Weights of a small transformer language model.
Size: 14 layers, MLP 896 squared ReLU.
Each number is 128 + 24 x the weight over the matrix's rms, rounded and kept within 0 to 255. Layers, rows and columns count from 0.

# layer 7 attention value, 256x224, rms 0.247, rows 66-125, columns 112-167
[[111 103 117  94 137 127 147  85 133  99 124 137 134 161 139  63 107 114 129 145 108  69 108 134  88 157 142 133 136 120 154 148 116 133 133 146 166 102 139 117 143 120 110  80 132 127 111  85 173 127 117 130  90 128  90 139]
 [137 121  97 166 132 126 137 139 153 139 135 127  71 106 157 147 163 120 127 131  96 146 134 134 138  99 103  90 102 143  97 117 111 173 103 139 135 122  90 149 131 150 100 120 121 142 106 144  88 117 127 134 122 150 132 118]
 [110 156 168 136  74  78 124 126 161  82  91 141 175  90 143 140 141 143 144 121 168 102 131 134 118 110 114 107 169 114  81 129 125 143 104 107 157 136 114 126 134 125 117 159 126  64 103 141  92 125 111 117 125 144 145 152]
 [136  84 130 149 143 137 131 118 135 141 129 108 126 147 100 128 133 121 141 140 129 121 146 127 125 117 150 150 130 128 157 116 140 153 154 137 111 162 131 122 108 131 106 153 136 139 156 141 131 156  83 139 135  92 138 172]
 [123 120 135 156 124  87 171 154 126 145 153 136 151 129 109 160 144 113 103 129 157 135 126 175 157 130 136  82 102 141 128 126 154 122 143 149 113 139 179 167 164 124 109 130 134  92 102 179  86 109 116 115  90 143 130 114]
 [132 159 142 138  73 116 141  90 113 121 144 154 138 160 135 135 105 140 128 103 150 128 134 137 125 137 192 108 146 139 133 103 115 169 130 120 103 124 122  92 140  78 141 127 154 153 132 119 131 135 125 119  77 130 108 102]
 [149 147 134 102 114 117 118 142  94 139 136 158 142 101 107  98  92 146 147 121 145  93 170 140 122 117 187 145 140 113 141 130 106 131 141 117 137 126 160 104 124 174 131 164 154 117 117 110 168 149 129 133 153 134 155 125]
 [115 107  87 115  95 164 144 172 101 128 128 120 136 156 107 124 122 133 133  86 145 139 173 101 173 112 134 126 123 133 137 128 116 145 138 159 129 111 122 113 117 135 111 125 147 152 124 107  89 143 170 140 163 117  87 137]
 [132  99 149 151 117 130 128 145 116 123 107 109 140 103 112 118 143 118 136  82 145 114  79 120 122 118 124 167 163 105 119 123 124 115 166 133 140 120 100 130 142 114 149 153 133 102 172 114 126 137 159  80 140  83 134 138]
 [105 138 154 137 107 160 150 163 133 116  98 133 181 143 171 153 127 181 165 140 138 139 143  90 124 159 159 151 119 129 161 136  94 126 143 145 100 128  92 106 112 108 152 137 122 178 137 145  69 207 140 130 123 146 123 178]
 [159 122 156 141 129 118 109 140 119 100 132  87 134  99 166 123 111 143 136 156 113 121  89 115 102 105 149 148 161 146 127 125 109 131 135 100 158 143 107 124 161 129 141 130  72 135  87 107 140 141 135 109 112 107 144 144]
 [104 126  96 103 125 125 144 156 133 146  56 114  98 126 163 129 130 147 146  86 114 128 150 130 107 124 105 115 102 112 119 155 128 128 118 134 119 158 123 122 109 112 103 109  72 141 111  86 106 107 174 126 122 138 107 149]
 [100 151 151 113 110 161 110 144  97 115 193 133 130 130 131 127  98 116 157 130 138 181 154 164 152 118  91 138  97 140  73 132 155 162 141  97 119 141 122 118 135 105 140 105 153 139 119 110 125 126 110 144  80 113 139 112]
 [ 96  98 134  83 157  98 151 165 128  93  97 129 130 115  96 121 103 147 133 103 127 133  88 151 131 120 113 143 141 119 127 110 180 149 134 101 147 165 158 153 140 100 118 116 120  81  85  98 145 102 105 150 113 134 133 160]
 [147 173 170 113 130  74 110 157 117 140 112 145 140 144 160 120 167  95  94 109 140 133 121 133 146 119 161 166 146 110 162 158 124  90 127 133 148 131 140 124 130 146 150 108  73 112 137 155 133 143 136 160 140 146 130 129]
 [100 133 132 109 142 134 135  91 101 107 101 129 140 157 126 138  92 116 108 153 107 146 123 140 100 111 123 137 104 128 117  93 142 139 124 128 137 106 138 120 111 146 159  82 137 139 101 157  88 117 120 114 126 109 143 109]
 [ 97 161 106 131 131 101 160 117 100 122 173 133 141 139 139 103 108 118 138 122 128 135 163 157 132 144 140 145 144 104 187 129 104 160  91 151 132  75 135 132 129 121  90 126 125 134 121 164 175  70 156 117  93 123 138  72]
 [105 126 117 147 128 100 128 133 122 141 149 126 118 110  85 107 205 130 151 109 156 109 160 170 145 112  92 137 129 159 136 128 117 144 125  95 101 115 136 136 137 130  75 105 121 127 120 140 105 136 112 145 169 132 126  97]
 [120 158 145 117 143 121 119 132 125 142 161 120  85  75 124 141 108 131  99 128 135 113 137 113 179 148 162 128 112 162 139  86 179 125  81 156 141 150 167 123 116 138 134  79 147 121 122 133 135 147  92 172 134 147 127 112]
 [ 94 151 138 126 126 123 162 142 161 115 121 132 147 125 163 115  89 146 175 133 105 123 124 114 123 105 108 158 110 124 128 120 136  96  82 121 158 149  91 147 165 107 128 137 125 118 105 122 113 105 134 118 136 153  98 136]
 [113 138 124 122 139 130 109 118 116 124  94 130 132 110 115  88 148 107 142 141  85 177  99 120 117 143 128 126 144 130 102 145  98 144 121 134 171 132 141 123 150 101 125 117 141 131 101 141 114 132  64 129 133 149 143 114]
 [156  82 165 143 151 164 138 154 166 119 136 123  95 127 172 127 170 142 129 131 120 143 132 131 152 167 116 116  85 115 174 122 101 132 130 112 123 221 107 133 123 143 148 156 133 140 141 101 101 119 162 111 155 127 144 128]
 [133 120  89 118  99 106 116 126 147 127 133 112 148  88 115  96 147 110 121  95 155 130 116 162 120 128 156 151 120 106 146 116 151 148 148 111 101 118 119 139 154 154 135 121 156 144 150 158 173 133 144 146 129 118 121  59]
 [125 142  97 144 129 100 121 135 123 128  86 133 139 138 155 114 140 134 129 102 128  81 159 101 134 158 111 112 112 144 138 116 138 129 133  76  89 163 151 135 149 123 121 117 134 145 132 120 138 130 148 115  94 119 167 136]
 [154 161 132 118 100 149 126  83  97 124 118 149 119 123 129 140  86 119 151 113 151 151 101 117 162 126 122 115 117 127 126 145 171 119 121  97 133 129 113  99 121  94 110 116 123 118 148 106 112 140 130 131 105 130 109 124]
 [124 118 133 132 173 153 178 115 165 140 113 169 127 168 121 142 100 111  81 110  86 117 138 128 130 140 156 188  84  80 118 152 117 126 115 118 121 144 144 142 124 129 156  97 118 155 117 162 111 114 173 157 156 108 140 130]
 [129 132 159 141 159 107 139 132 108 155 142 152 154 151 109 130 106 138 107 115 134 110 122 141 140 157 150 134 118  96 119 110 156 158  96 155 103 171 122 102 142 109 124  91 160 127 159 129 114  95 128 156 128 144 118 125]
 [139 102 131 122 147 143 132 140 157 101 123  77 122 129 102 152 119 142 123 136  92 125 135  95 136 122 145 128 156 140  74 128 118 143 156 125  98 100 123 138 157 147 124 154 141 127 135 150 117 114 105 122 166 116 143  79]
 [126  92  86 127 159 147 142 106 137 155  98 143 128 132 126 180 165 125 146 121 103 165 114 143 105 179 117 152 121  84 155 119 120 128 111 106 119 155 156 104  73 156 118  86  85 156 159  86 133 145 160 150 122 115 150 146]
 [122 115 130 122 128 132  84  93 140 115 167 150 120 144 123 124 143 127 111 138 146 165  98  99 104 136 119  95 135 133 160 138 167 138 134 138 137 149 131 112 136 123  88 132 181 128 110 168 136 115 136 153 125 187 128 112]
 [121 129 144 107 139 147 136  97 108 112  89 164 146 116  95 159 110 136 125  96 154 131 132 109 104 155  92 157 115 149 116 128 159 126 143  94 118 137 121 136 147 137 133 126 112 136 105 117 143 156 122  99 105 109 117 153]
 [130 144  91 140 152 132 154 174 123 116 170 141 117 127 129 102 132 140 171  97 123 150 165 120 120 127  69 156 136 104 133 117 141 144 127 156 102 160  82 159 104 108  96  89 118 116 129 115 140 116 131 175 139 100 144 106]
 [116 100 149 101  99 150  95 120 132 110 125  88 149 124 137 101  97 130 128 127 131 108 118 136 141 125 139 119 120 131 150 103 117 165 102 101 147  97 119 106 131  89 137 125 110 130 104 145 112 126 107 132  78 153 152 139]
 [139 155 126 109 103 111 109 128 126 145 170 104 125 103 120 131 130 102 110 146 115 140 137 136 148  97  99 126 129 139 153 136 121 170 130 169 140 132 151 144 118 148 112  98 130 191 112 152 102 119  92 147 137  99 119  99]
 [137 141 108  98 122 130 104 146  82 125 136  85 144 146 142 122 131 107 128 107 130 119 149 129 159 126 141 128 145 155 141 143 109 128 111 133  80  94 135 156 118 108 111  99 137 159 126 139 137 127 149 153 129 118  90  86]
 [ 89  99 130 113 102 145 137 161  84 151 108 100 180 170 163 175 122 140 144 138 109 125 102  87 111 111 129 152 140 115 110 108 137 101 160 150 153 151 109 128  92 138 151 127 149 160 122 162 127 153 123  64  96 146 100 154]
 [ 88 118 142 113 119  89 141 150 117 135 148 129 129 132 130 154 160 169 141 151 190 127 180 128 122 151 132 122  83 117 107 141 138 105 119 177 114 118 130 129 128 103 154  84 110 140 129 139  66 127 119 147 108  95 138 158]
 [112 129 156 109 122 109 111 111 180 125 112 154 103 141 153 124  60 119 101 131 150 119 165 121 103 102 131 130 151 128 141 128 181 118 136 102 122  97 136 108 169  92 143 133 137 104 137 143 139 119 135 108 109 144  81 132]
 [119 118 127 116 122 166 138 150  84 122 163 133 138 145 148 105 141 104 122  87 109  92 156 151 117 139 141 124 141 129 128 115 122 115 132 139 156 110 147 137 142 145 155  95 143 110 132 112 107 114 125 130  88 124 129 122]
 [165 111 114 136 107 110 138 146 139  93 131 153 144 167 163 149 124 103 146 121 111 129 124 101 146 135 153 124 126 110 102 115 155 125 143 135  84  99 101 121 118 138 165 129 125 146 140 109 127 118 124 110 127 130 123 147]
 [151 124  80  92 124 103 127 160 119 118  95 120 144 109 125 149 111 140 102 121 114 127 111 127 126 118  83  81 137 133 149 129 139 169 140 147 112 134 126 139 106 124 148  99 152 109 144 167 145 150 107 146 103  76  84 108]
 [ 94 171 163 146 123 126 107 134 101 143  85 150 137 170 133 145  80 125 144 133 127 146 149 140 134 154 130 106 128 117 155  80 157  92 125 147 108 107 131 119  94 127 127 116 143 124 121 139 139 117 134 161 119 150 121 112]
 [136 168 130 122 129 148 118 154  97 132 181 117 113 133 140 106 104 123 125 117 108 129 100 134 114 102 117 113 129 123 134 125 125 131 145 163 164 157 121 127 149 119 146 120 107 168 131 137 141 127 145 141 110  79 115 111]
 [121 203 110 156 151 104 116 129 129 141 121 123 139 126 146 136 163 154 124 155 140 103 137 114  71 133  90 108 122 121  88 129 157 147 112 145 140 119 142 145 171 153 128 123 141 109 134 131 149 112 136 123 113 129  86 132]
 [107 125 140 147 107 119  90 122 112 113 133 100 132 144 136 136  50 134 147 139 149 155 140 126 157 120 156 162 110 145 136 112 106  86 157 124  85  88 110 124 114 156 145  96 114 160 131  95 171 168 143 107 146 170 112 118]
 [138  90 133  97 124 151 140  79 149 149 162 159 154 148 151  97 125 148  85 138  66 139 152 150 132 131 108 124 129 124 130 161 138 113 116 126 101 179 138 153 145 146 123 106  86 170 127 125 102 122 123 129 153 125 156 129]
 [138 160 109 174 168 133 152 143 147 106 149 129 142 134 148 168 178 157 125 141 123 125 127 145 159  99 129  99 106 133 118 137 150 107 143 143 147 146  66 120 115 177 130 118 159 150 138 136 162  99 187 117 120 125  92 128]
 [145 145 143 150 103 133 107 128  90 102 111 134 126 128 133 106  99 127 132 130 161 129 141  86 138 183 126  73 148 141 138 123 135 141  95  97  74 110 117 121  94 106 120 122 160 152 164 133 129 161  97 137  99 140 107 114]
 [140 112 161 153 152 144 107 118 104 134 142 125 107 116 101 121 124 182 140 132 137 126 126 111  88 138 142 114 160 114 138 120 134 113 144 144 121 112 101 118 155 132 131 101 150 128 137 134 157 155 167 135 101  97 118 123]
 [128 150  83 132 137 166 120 164 113 129 138 104 111 139 105  84 136 148  91 145 167 142  58  97 131 120 130 137 137 153 126 140 165  95 138 131 137 154 116 107 106 127  96 105 125 110 114  98 103 137 132 151 147 143 144 148]
 [107 140 141 135 149  95 108 144 101  97  83 114 127 102 119 138 150 104 130 146 125  97 171 155 176 110 158 101 145 153 124 132 181 139 133 144 130 158 106  99 118 120  92 124 134 151 171 110 126 183 107 159 119 128 106 141]
 [117 138 156 116 123 120 130 122 144 132 131 120 110 125 123 160 153 151 146 156 152 140 154 182 115 108 146 146 146 166 116 133 101 176 103 141  94  95 155 161 133 141 135 144 166 151 100 161 130  97 143 166 146 112 119 135]
 [121 142 153  92 148 140 153 143  84 143 153 140  87 128  94 101 131 115 114  71 134 139 142  95 112 142 125  98 122  97  94 142 110  97 140  84 161 141 142 175 181 133 162 160 179 148 103 158 126 124 119 148 114 103 106 108]
 [117 146 141 126 141 144  81 128 111 162 131 112 143 138  72 158 109 130 133 127 140 142 112 122  89 131 121 141 109 115 111 128 106 125 124 106 136 134 127 111 163 120 154 114  98 132  86 106 107 130  86 137 129 139 112 129]
 [155 119 153 141 126 110 157 136 152 146 123 129 101  90 126 122 119 119 119 139 147 117  87 122  79 121 193 136 127 151 143 152 136 132 113 132 112 107 116 159 185 151 151 105  97 116 125 114 119 154 102  91 145 143 141  87]
 [154 114 150 160 144 108 110  82 173  69 110 147 125 104 100 136 162 147 150 139 150 112 107 147 116  81 114  69 169 124 117 131 130 145 130 141 177 112 162 141 147 110 143 117 115 100 141 107 101 132 156 126 137  91 135 159]
 [ 92 136 113  96 101 111 118 121 127 109 107 107 137 153 134 132 143 117 122 106 100 101 125 137 121 136 127 131 123  98 157 103 120 114 105 143 144 106 138 131 129 142  97 112 193 145 130 130 122 139 110 134 125 105 145 185]
 [ 83 132 119 132 119 143 102 137 151 117 108 146 167 117 139  84 121 102 140 131 121 149 112 157 121 101 145 127 127 116 110 127  95  79 133 162 143 109 147  88 106 116 114 103 114 112 104 127 157 131 145 111 130 105 115 106]
 [116 138 154  98 125 166  87 117 114 140 139 107 129 175 112 152 146 145 109  91 111 120 148 116  98 157 121 154 113 141  98 116 130 165  74 138 174 138 148 127 125 121 137 117  73 193 144 128 154 118 130 142 119 153 131 116]
 [122 127 157 122 161 116 130 134 144 118 120 116 121 152 115 158 104 133 111 130 100 100 110 146 129 145 129 123  96 144 112 126 134 139 160 112 141 126 101 116 143 136 118 123 141 103 179 153 124 104 147 138 156 115 125 132]]
# layer 7 attention output (transposed), 256x224, rms 0.36, rows 66-125, columns 112-167
[[159 113 133 120 154 177 101  93 152 112  98  92 137  82  95 145 125 149 128 116 115 169 127 102 159 114 129 138 124 156 131  84 114 132  98 147 134 162  75 118 123 162 131 121 109 130  90 154 133 147 115 113 170 140 130 129]
 [139 123 125  92 188 154  98  90 128 141 111 104 140 126 117  80  94 101 130 133 152 129  90 127 144 119 103 164 136  87 125 116 143 117 162 135 150 152 151 125 101 104 133 139 104 145 138 132 156 154 134 146 102 134 139  92]
 [180  87  99 136 141 129  96 153 136 170 129 140 145 145 115 131 137 105 150 159  91 150 133 134 128 157  98  70 138  95 165 162 140 152 175 134 114 147 121 158 119 150 109 134 136 136 181 118 174 136 141 134 108 165 128 123]
 [124 194  96 130 116  91 130 112  80 115 120 148 162  89 122 123 168 111 129 104 170 158 113 120 190 173  86 155 108 113 106 144 150 126  90 116 159 133 118 138 123 158  70 130 129 131 126 105 128 146 103 130 148 127 127  77]
 [148 115  84  95 143  93 139 102 153 137 113 124 113  96 159 124 126 128 139 118 146 136 130  99 128 108 127 136 112 127 129 140 110 127 100 117 136 148 102 137 131 207 153  88 121 174 176  86 158 116 109 125 132 129 156 150]
 [143  68 132 135 154 124 138 116 133 151 133 139 125  98 143 162 143 128 141  93 110 105 138 118 122  84 134 138 108 120 127 167 163 124 149 165 136 117 117 149 139 154 103 120 107 106  94 125 107 151 145 140 174 136 136 148]
 [124 115 132 159 123 122 148 111 165 110 124  70 125 124 141 132 155 134 111 141 134 147 133 133 148  72 136 151 107 147 105 111 162 152 149 158 117 153 106 121 129 128 114  77 110 126 119 135  81 142 106 129 162 135  89 135]
 [134 131 151 140 165  89 112 146 139 154 143 141 140 103 122 108 100 170 174 169  95 103 104 134 124 130 148 117  83 157 129 121 123 125 119 100 130 145 125 187 120 137 113 100  92 145 140 109 146 122 121  95 100 117 153 112]
 [104 123 131 101 165 104 154 109 152  95 117 166 129 137 133 113 118 170 141 110 158 148 148 144 110 166 156 103  96 122 131 130 170 138 158 137 122 140 158 124 111 123 114 130 131 132 116 112 154 169 135 128 147 176 113 156]
 [166  95 139 101 142 110 118 128 145 149 150 115  85 144 133  66 152  78 132 104  85  82 109 155 129 131 152 115 148 171  94  97 161 143 109 126 171 122  98 152  85 168  86 138 134 101 124 115 141 100 151 134 142 105 105 133]
 [118 102 127 116 145 139 166 121 111 113 108 184 183 128 143 168 142 115 141  85 146 115 149 117 139 139 120 147 123 146 148 117 155 129 125 135  89 121 120  98  77 130 132 161 135 113 153 176 111 116 172 115 133 124  99 111]
 [164 134 134 140 157  99  89 129 140 146 146 140 154 113 136 127 105 102 114 163 152 135 123 107 141 147 126 120 173 134 166 113 103 163 132 124 116 133 110 135  98 142  81 161 128 153 154 131 137 143 134 108 138  93 138 126]
 [170 156  78 138 136 126 112 135 126 132 118 138 123 161 159 140  79 136 152 140 131 152  95  89 145 123 112 113 116 148 153 134 124 101  84 146 149 122 127 136 142 135 136 105 174 115 142 114 142 160 131 131 109 131 132 146]
 [136 131  84 149 140 180 138 133 163 141 148 146 156 124 185 133 132 131 124 135 122 137 126 145 136 100 107 119  91 105 170 150  93 107 171 165 124 107 122 126 144 109  96 140 132 139  97 151  93 133 147  99 120 131 105  94]
 [149  83  96  94 134 136 108  89 138 126 130 101  97 143  96 119 116 116 165 147 137  70 108 116 133 149 111 143 155 138  86 122 120 189 151  89 118 117 112 104  91 118  97  89 172 110 121 127  96 122 123  98 141 118 117 105]
 [180 144 144 151  82 165 103 158 127 154 126  58 134 114 169 120 139 145 172 139 142 154 162 116 177 128 127  92  95 160 122 132  53 107  80 167 104 164 117 139 134 102 157 127 130 144 157 130 187  84 105 138  75  96 135 134]
 [129  94 157 109  97 154 104 134 124 117 102 147 114 109 133 120 135 118 172 158 101 153  87 114 122 142 126 130 100 109  95 107 111  65 139 129 147 153 148  83 151  61 135 164 100 111 132 102  96 149 123 153 108 110 117 188]
 [136 130 122 133 111 147 135 137 137 133 131 102  92 139 148 148 112 144  77 148 125 134 117 154 152 132 189 130 126 111  99 111 129 104 149 125 152 172 164 138 125 127 128 156 121 152 160  94 154  95 156 107 105 124 126 109]
 [156 125 118 154 103 146 116 147 143 121  81 129 179 159 167 137 156 158 150  90 148 154 136 116  90 133 129 127 145 152 102 133  78 170 148  94 125 123  92 120 124 137  91 130 168 124 118  97 134 109 174 110 132 113 109 144]
 [153 107  98  95 156 164 119 116 141 114 123 178 152 130 106 120  93 116 126 127 148 156 147 127 108 145 138 116 138  90 145 116 133 103 118 122 115 125 143  96  90 134 129 133 123 123 146 136 128 138 162 108 151 101 154 134]
 [121 100 134 137 148 139  89 128 124 127 136 151 153 133 174 169 118 120  62 179 139 124 144 131 185 131  85 116 104 175 141  72 136 120 104 112 124 130 171 122 128 143 111 132 134 179 123 122 124 112 151 158 112 116  94 134]
 [123 132 109 116 133  79 107 127 102 156 121 130 161  78 116 143  88 128 129 113  93 103 134 140 106 100  92 120 172 165 120 142 136 139 118  93 115 117 139 114 139 111 118 122 108 126 110 141 184 128 105 102 106 129 108 124]
 [102 160 133 146 100 100 107 160 161 101 106 169 122 119 129 122 114 146 106 147 157 140 123 137 126 116 136 130 130 101 146 164 118 134 110 176 169 136 192 106 121 153 104 155 120  91 135  97 111 139 106  71 132 121 151 161]
 [104 101 120 103  98 160  82 162 122 106 138 157 120 164  98 181 111 143 127 148 141 135 134 124 130 142  98  89 143 132 117 158 103 145 125 140 177 107 103 140  78 131 110 113  92 118 115 122 162  90  87 110 113 174 121 116]
 [124  91 135 117 152 122 148  88 145 119 153 159 137 107 135 133 141 124 136 132  85 132 161 133  69 124 112 115 165 126 167 123 114 154 133 154 175 144 139 152 124 164 144 139 143 135  79 168  79 150 157 157 133 110 123 153]
 [107 124 163 107 136 109 124  98 122 114 136  90 153 109 122 126 155 107 160 172 168 123 121 131 129 129 113 104 139 169 125 136 136 111 119 143 108  89 112 130 149 115 145 138 149 133 110 122 113 134  94  93 156 139 173 144]
 [109 159  97  78 107 122 122 131 157 137 114  86  84 144 140  77 179 128 144 162 125 147 179 134 128  65 131 119 108 140 170 142  81 113 125 115 148  96  98 129 143 139 130 150 146 184 148 123 135 107 128  97 132 107 138 124]
 [107 165 112 143  85 151  90 132 133 177 145 113 140 115 119 106 134 111 133  91 154 125 146 152 181  97 130 128 139 129 158 118 115 137 150 129 153 157  90 124 124 139 123  95 123 140 137  96 118 156 146 142 140 124 102 124]
 [120 122 127 144 134 107 143 136  63  94 140 115 102 101 114  66 126 152  94 131 135  80  90 120 102 131  90 115 180  96  94 104 131 118 133  78 142  96 120 142 142 106 141 132  96 142 147 218 149  94 131  94 131 149 116 124]
 [159 169 144 158 165  92 198 147 141 126 107 141 152 137 122 105 142 127 125 127 126 109 145 143 135 143 138 149  99 110 140 124 112 127 100 111 133 106 135 114 173 100 167 122 117 121 150  87  97 112 124 150 145  92 135 129]
 [106 137 118 177 115 147 124 156 110 141 143 104 147 137 139 110 100 127 112 150 131  90 104 159 182  81 162  75 143 128 123 135 111 120 108 184 156 135 135 132 127 148 109 146 136 140 154 130 140 128  88 129 138 145 180 139]
 [147 130 183 134 137  96 100 122 104 141 136 117 158 160 107 126 140 146 120 115 106 135 121 162 130 114 116  83  98 133 156 180 136 115 139  92 182 139 180  91 126 148  93 112 161 154  97 126 140 108 149 130  69 164 124 126]
 [168 110 146 130 107 106 116 127 145 116 121 129  96 136 137 146 117 119 168 132 122 135 141 160  93 110 157 132 155  90 144 129 124  81 165 149 116  93 130 158 102 138  82 121 142 121 137 111 107 132 121 162 165  82  89 132]
 [150 153 129 156 153 131 154  79 138  80 164 126 132 125 152 114 122 134 154 156 162 129 114 153 110 142 132 155 129 104 113 124 161 128  71 101 107 117  99 120 155 132 123 117 146 127 133 127 139 101 112 206 122 105 109 107]
 [167 118 146 140 154 103 106 103 157 103  79 119 110 126 115 128 133 143 153 130  96 168 130 157 138 134  70 125  97 107 152 140 146 122 103 138 141 158 103 116 128 184 113 174 115 126 139  86 125  98 102 106  85 124 158 162]
 [171 147 111 121 144 160 111 157 143  83  92 110 145 117 117 134 150 132  86 129 158 132 137 174 146 128 166 105 115 139 145 136 123 181 134 111 122 121 142 140 150 115  99  99  91  92 115 100 128 173 120 164 146 160 115 129]
 [105 147 130 125 138 152 122 117 145 156 141 141 138 131 108 135 154 111 122  85 111 100 133 103 131  80 155 184 146 143 100 113 102 157 146 125 151 161 143 128  89 139 151 147 164 118 130 123 137 120 130 165 153 147  97  89]
 [120 131 159 110 100  96  90  92 171 142 131 113 148 105 123 168 208 126 148 119  84 116  95  98 106 158  73 111 117 141 104 156 128 119 129 132 128 134  97 111 103 152 115 145  93 115  88 110 148 143 126 153 164 141 170  79]
 [119 113 147 156 146 145 172 115 150 109  91 120 136 115 114 153  94 137 162 170 149 153 105 121 150 161 120 106  54 114 148 130 128 162 128 113 112 125 144 107 116 137  85 136 101 139  88 149 131 140 141 141 155 108 109 116]
 [127 124 159 165 131 135 118 160 128 121  77 152 131 106 134 134 128 125 127 102 153 155 149 135 132 104 122 108  99 113 154 130 144  70 120 131 120 162 133 177 142 108 119 116 127 108 178 103 126 156  89 135 132 142 151 140]
 [100 128 172 159 145 109 117 106 113 116 123 145 105 188 131 135 112 110 100 123 150 117 161 149 119 165 185 201 143 109  86 138 112 155 140  92 162 111 103 146 115 126  87 129 140 164 161 108 120 111 110 144 128 171 148 115]
 [137 150 156  81 143 146 112 152 120 169 165 132 128 152 118 103 165 154 134 142 131 100 148 128 117 115  98 128  99 137 106 180 118 176 113 119 172 112 104 120 141 161 154 177 121 137 123 111  73 136 125  95  97 126 136  90]
 [117 148 141 119 143 128 124  99 133 114 111 164 120 140 143 144 154 146 140 109 131 109 173 132 172  89 132 166 125 143 124 108 149 105 103 123 133 150 135 114 151 110 141 123 159 121 146 151 101 187 130 109 200 185 174 166]
 [136  88 168 118 132 153 160 159 144 144 142 144 152 141 108 126 108 103 126  92  90 152 135 123 158 120 168 109 135 118 142 150 162 130 169 110 138 139 160 126 119 120 126 133  97 153 112 145 127 125 128 130 155 143 169 131]
 [157 134 144  94 137 109 159 137 119 111 109 105 112  84 134 140 151 135 161 115 111 109 140 154  94 113 111 112 121 151 131 124 138 112  93 186 147 110 131 157 151 132 102 160  96 111 130 170 117 157 158 126 108 134 144 113]
 [ 95 108 126 166 110 103 132 123 156 101 147 109 125  86 158 147 152 107 112 113 151 126 129  82 123 105 142 115 121 147 141  97  96 158 162 117 121  94 128 136 144 134 113 164 160  99 128 119 151 122 138 135 116 116 108 124]
 [128 103 103 103  85 130 138 110  73 135 118 117 142 148  76 138 104 115 113 127 148 153 114 131  85 138 149 143 118 136 141 116 124 159 108 144 112 137 166 139 120 138 123 140 108 111 135 125 124 132  82 165 126 137 149 148]
 [138 114 151 104 162 128 131 141 113 188 105 141 140 143 100 128 138 112 154 110  94 108 101  92  84 111 151 137 130 125 132 138  94 143 151 154 166 127 114 110 157 128 114 125 110  80 115 115 150  99 165 154 142 142 172 152]
 [127 121 135 136 105 138 146 145 170 123 141 108 130 111 153 146 160 121 124 112  94 155 123 134 139 174 131 154 123 111 111 103 126 155 124 130  89 134 156  89 105 121  98 133  93 126  99 150 137  89 129 150 124 154 149 118]
 [ 95 144 121 126 122 107 141 162 163 147  97  91 141 158 129 133 107 147 153 128 121 103 139 144 128 136  88 109 116 100 118 134 108 137 146 169 133 157 154 173 143 163 146 160 122 120 132 165 149  69 110  96 112 169 149 123]
 [161 149 114 111 148 154 138 128 139 120 127 105 107 156 119 193 110 158 123 144 128 131  89  94 109 176 132 142 114 105  84 159 126 151 124 125 108  55 117 163 111 134 154  71 114 155 101 143 161 114 117  85  98 133 137 113]
 [135 136  92 131 115 113 116 125 130 143 172 166 111  99 137 128 123 142  98 123 108 122 139  82 172 167 126 138 116 121 114 142 125 126  98 113 126 163  88  58 115 118 111 114 151 147 120 118 123 139  95 150 126 116 117  93]
 [130 136 108 138 124 144 147 102 133 148 134 154 153 124 123 135 127 122 182 119 134 149 151 155 137 112  91 142 113 118 154 130 115 136 115 141 101 123 129 110 104 121 133 141  99 140 120 138 136 133 104  82 141  99  97 135]
 [ 99 133  56 151 133 123 154  95 130 140 126 135 131 106 168 124 115 169 130 167 128 148 135 149 151 102 127 109 133 118 124 112 122 120 120 179 136 133 132 141 102 159 150 112 132 129 129 118 145 140 159 126 142 135 101 124]
 [ 85 102 154 135 150 144 144 114 107 150 147 106 169 153 168 110 140  90 134 111 108 171 150  78 170 182 117 129 130 127 135 153 118  79 137 166 111 190 105 135  84 131 107 137 140 139 113 128 109 123 139 127 122  85 107 143]
 [140 150  93 134 133 176 138 152 102 178 130 122  99 142 111 136  86 130  79 155 116 176 156 150 187 155 125 166  87 118 148 119 145 117 104 117  79 155  77 117 131 133 114 153 141 115 106 118 192  98 120 126  98 134 122 103]
 [120 115 102 140 148 134 100 144 111 105 144 116 128 113 116 128 122 139 144 140 136 153 141 172 152 132 119 130 105 148 131 119  95  96 143 116  99 175  99 144 145  86 134 133  94 140 153 114 130 153 146  89 109 166  82  78]
 [199 145 128  56 118 121 123  90 119 128 144 156 119 107 159 159 125 156 133 166 117 106 159 128 134 138 155 140 108 156 160 172 146  92 101 135 147 114 118 119 114 136 149 127 118  94 112 136  88 128 120 136 134 119 119 116]
 [ 89 125 124 103 165 121 112 126 116  64 133 119 133 107 146 123 111 101 132 136 117 146 121 155  96 119 109  90 149 145 126 150  82  66 165 144 100 168 129 149 143 104 162 141 169 109 106 150  98 115 119 137 143 172 109 125]
 [127 151 116 104 134 101 166 143 104 114 143 130 126 118 166 119 188 111 166 134 135  95 133 136 100  92 122 142 133  97 115 133 112 127 125 140  98 135 100 144  98 152 172 132 114 126  93 105 118 193 111 116 118 148 116 113]]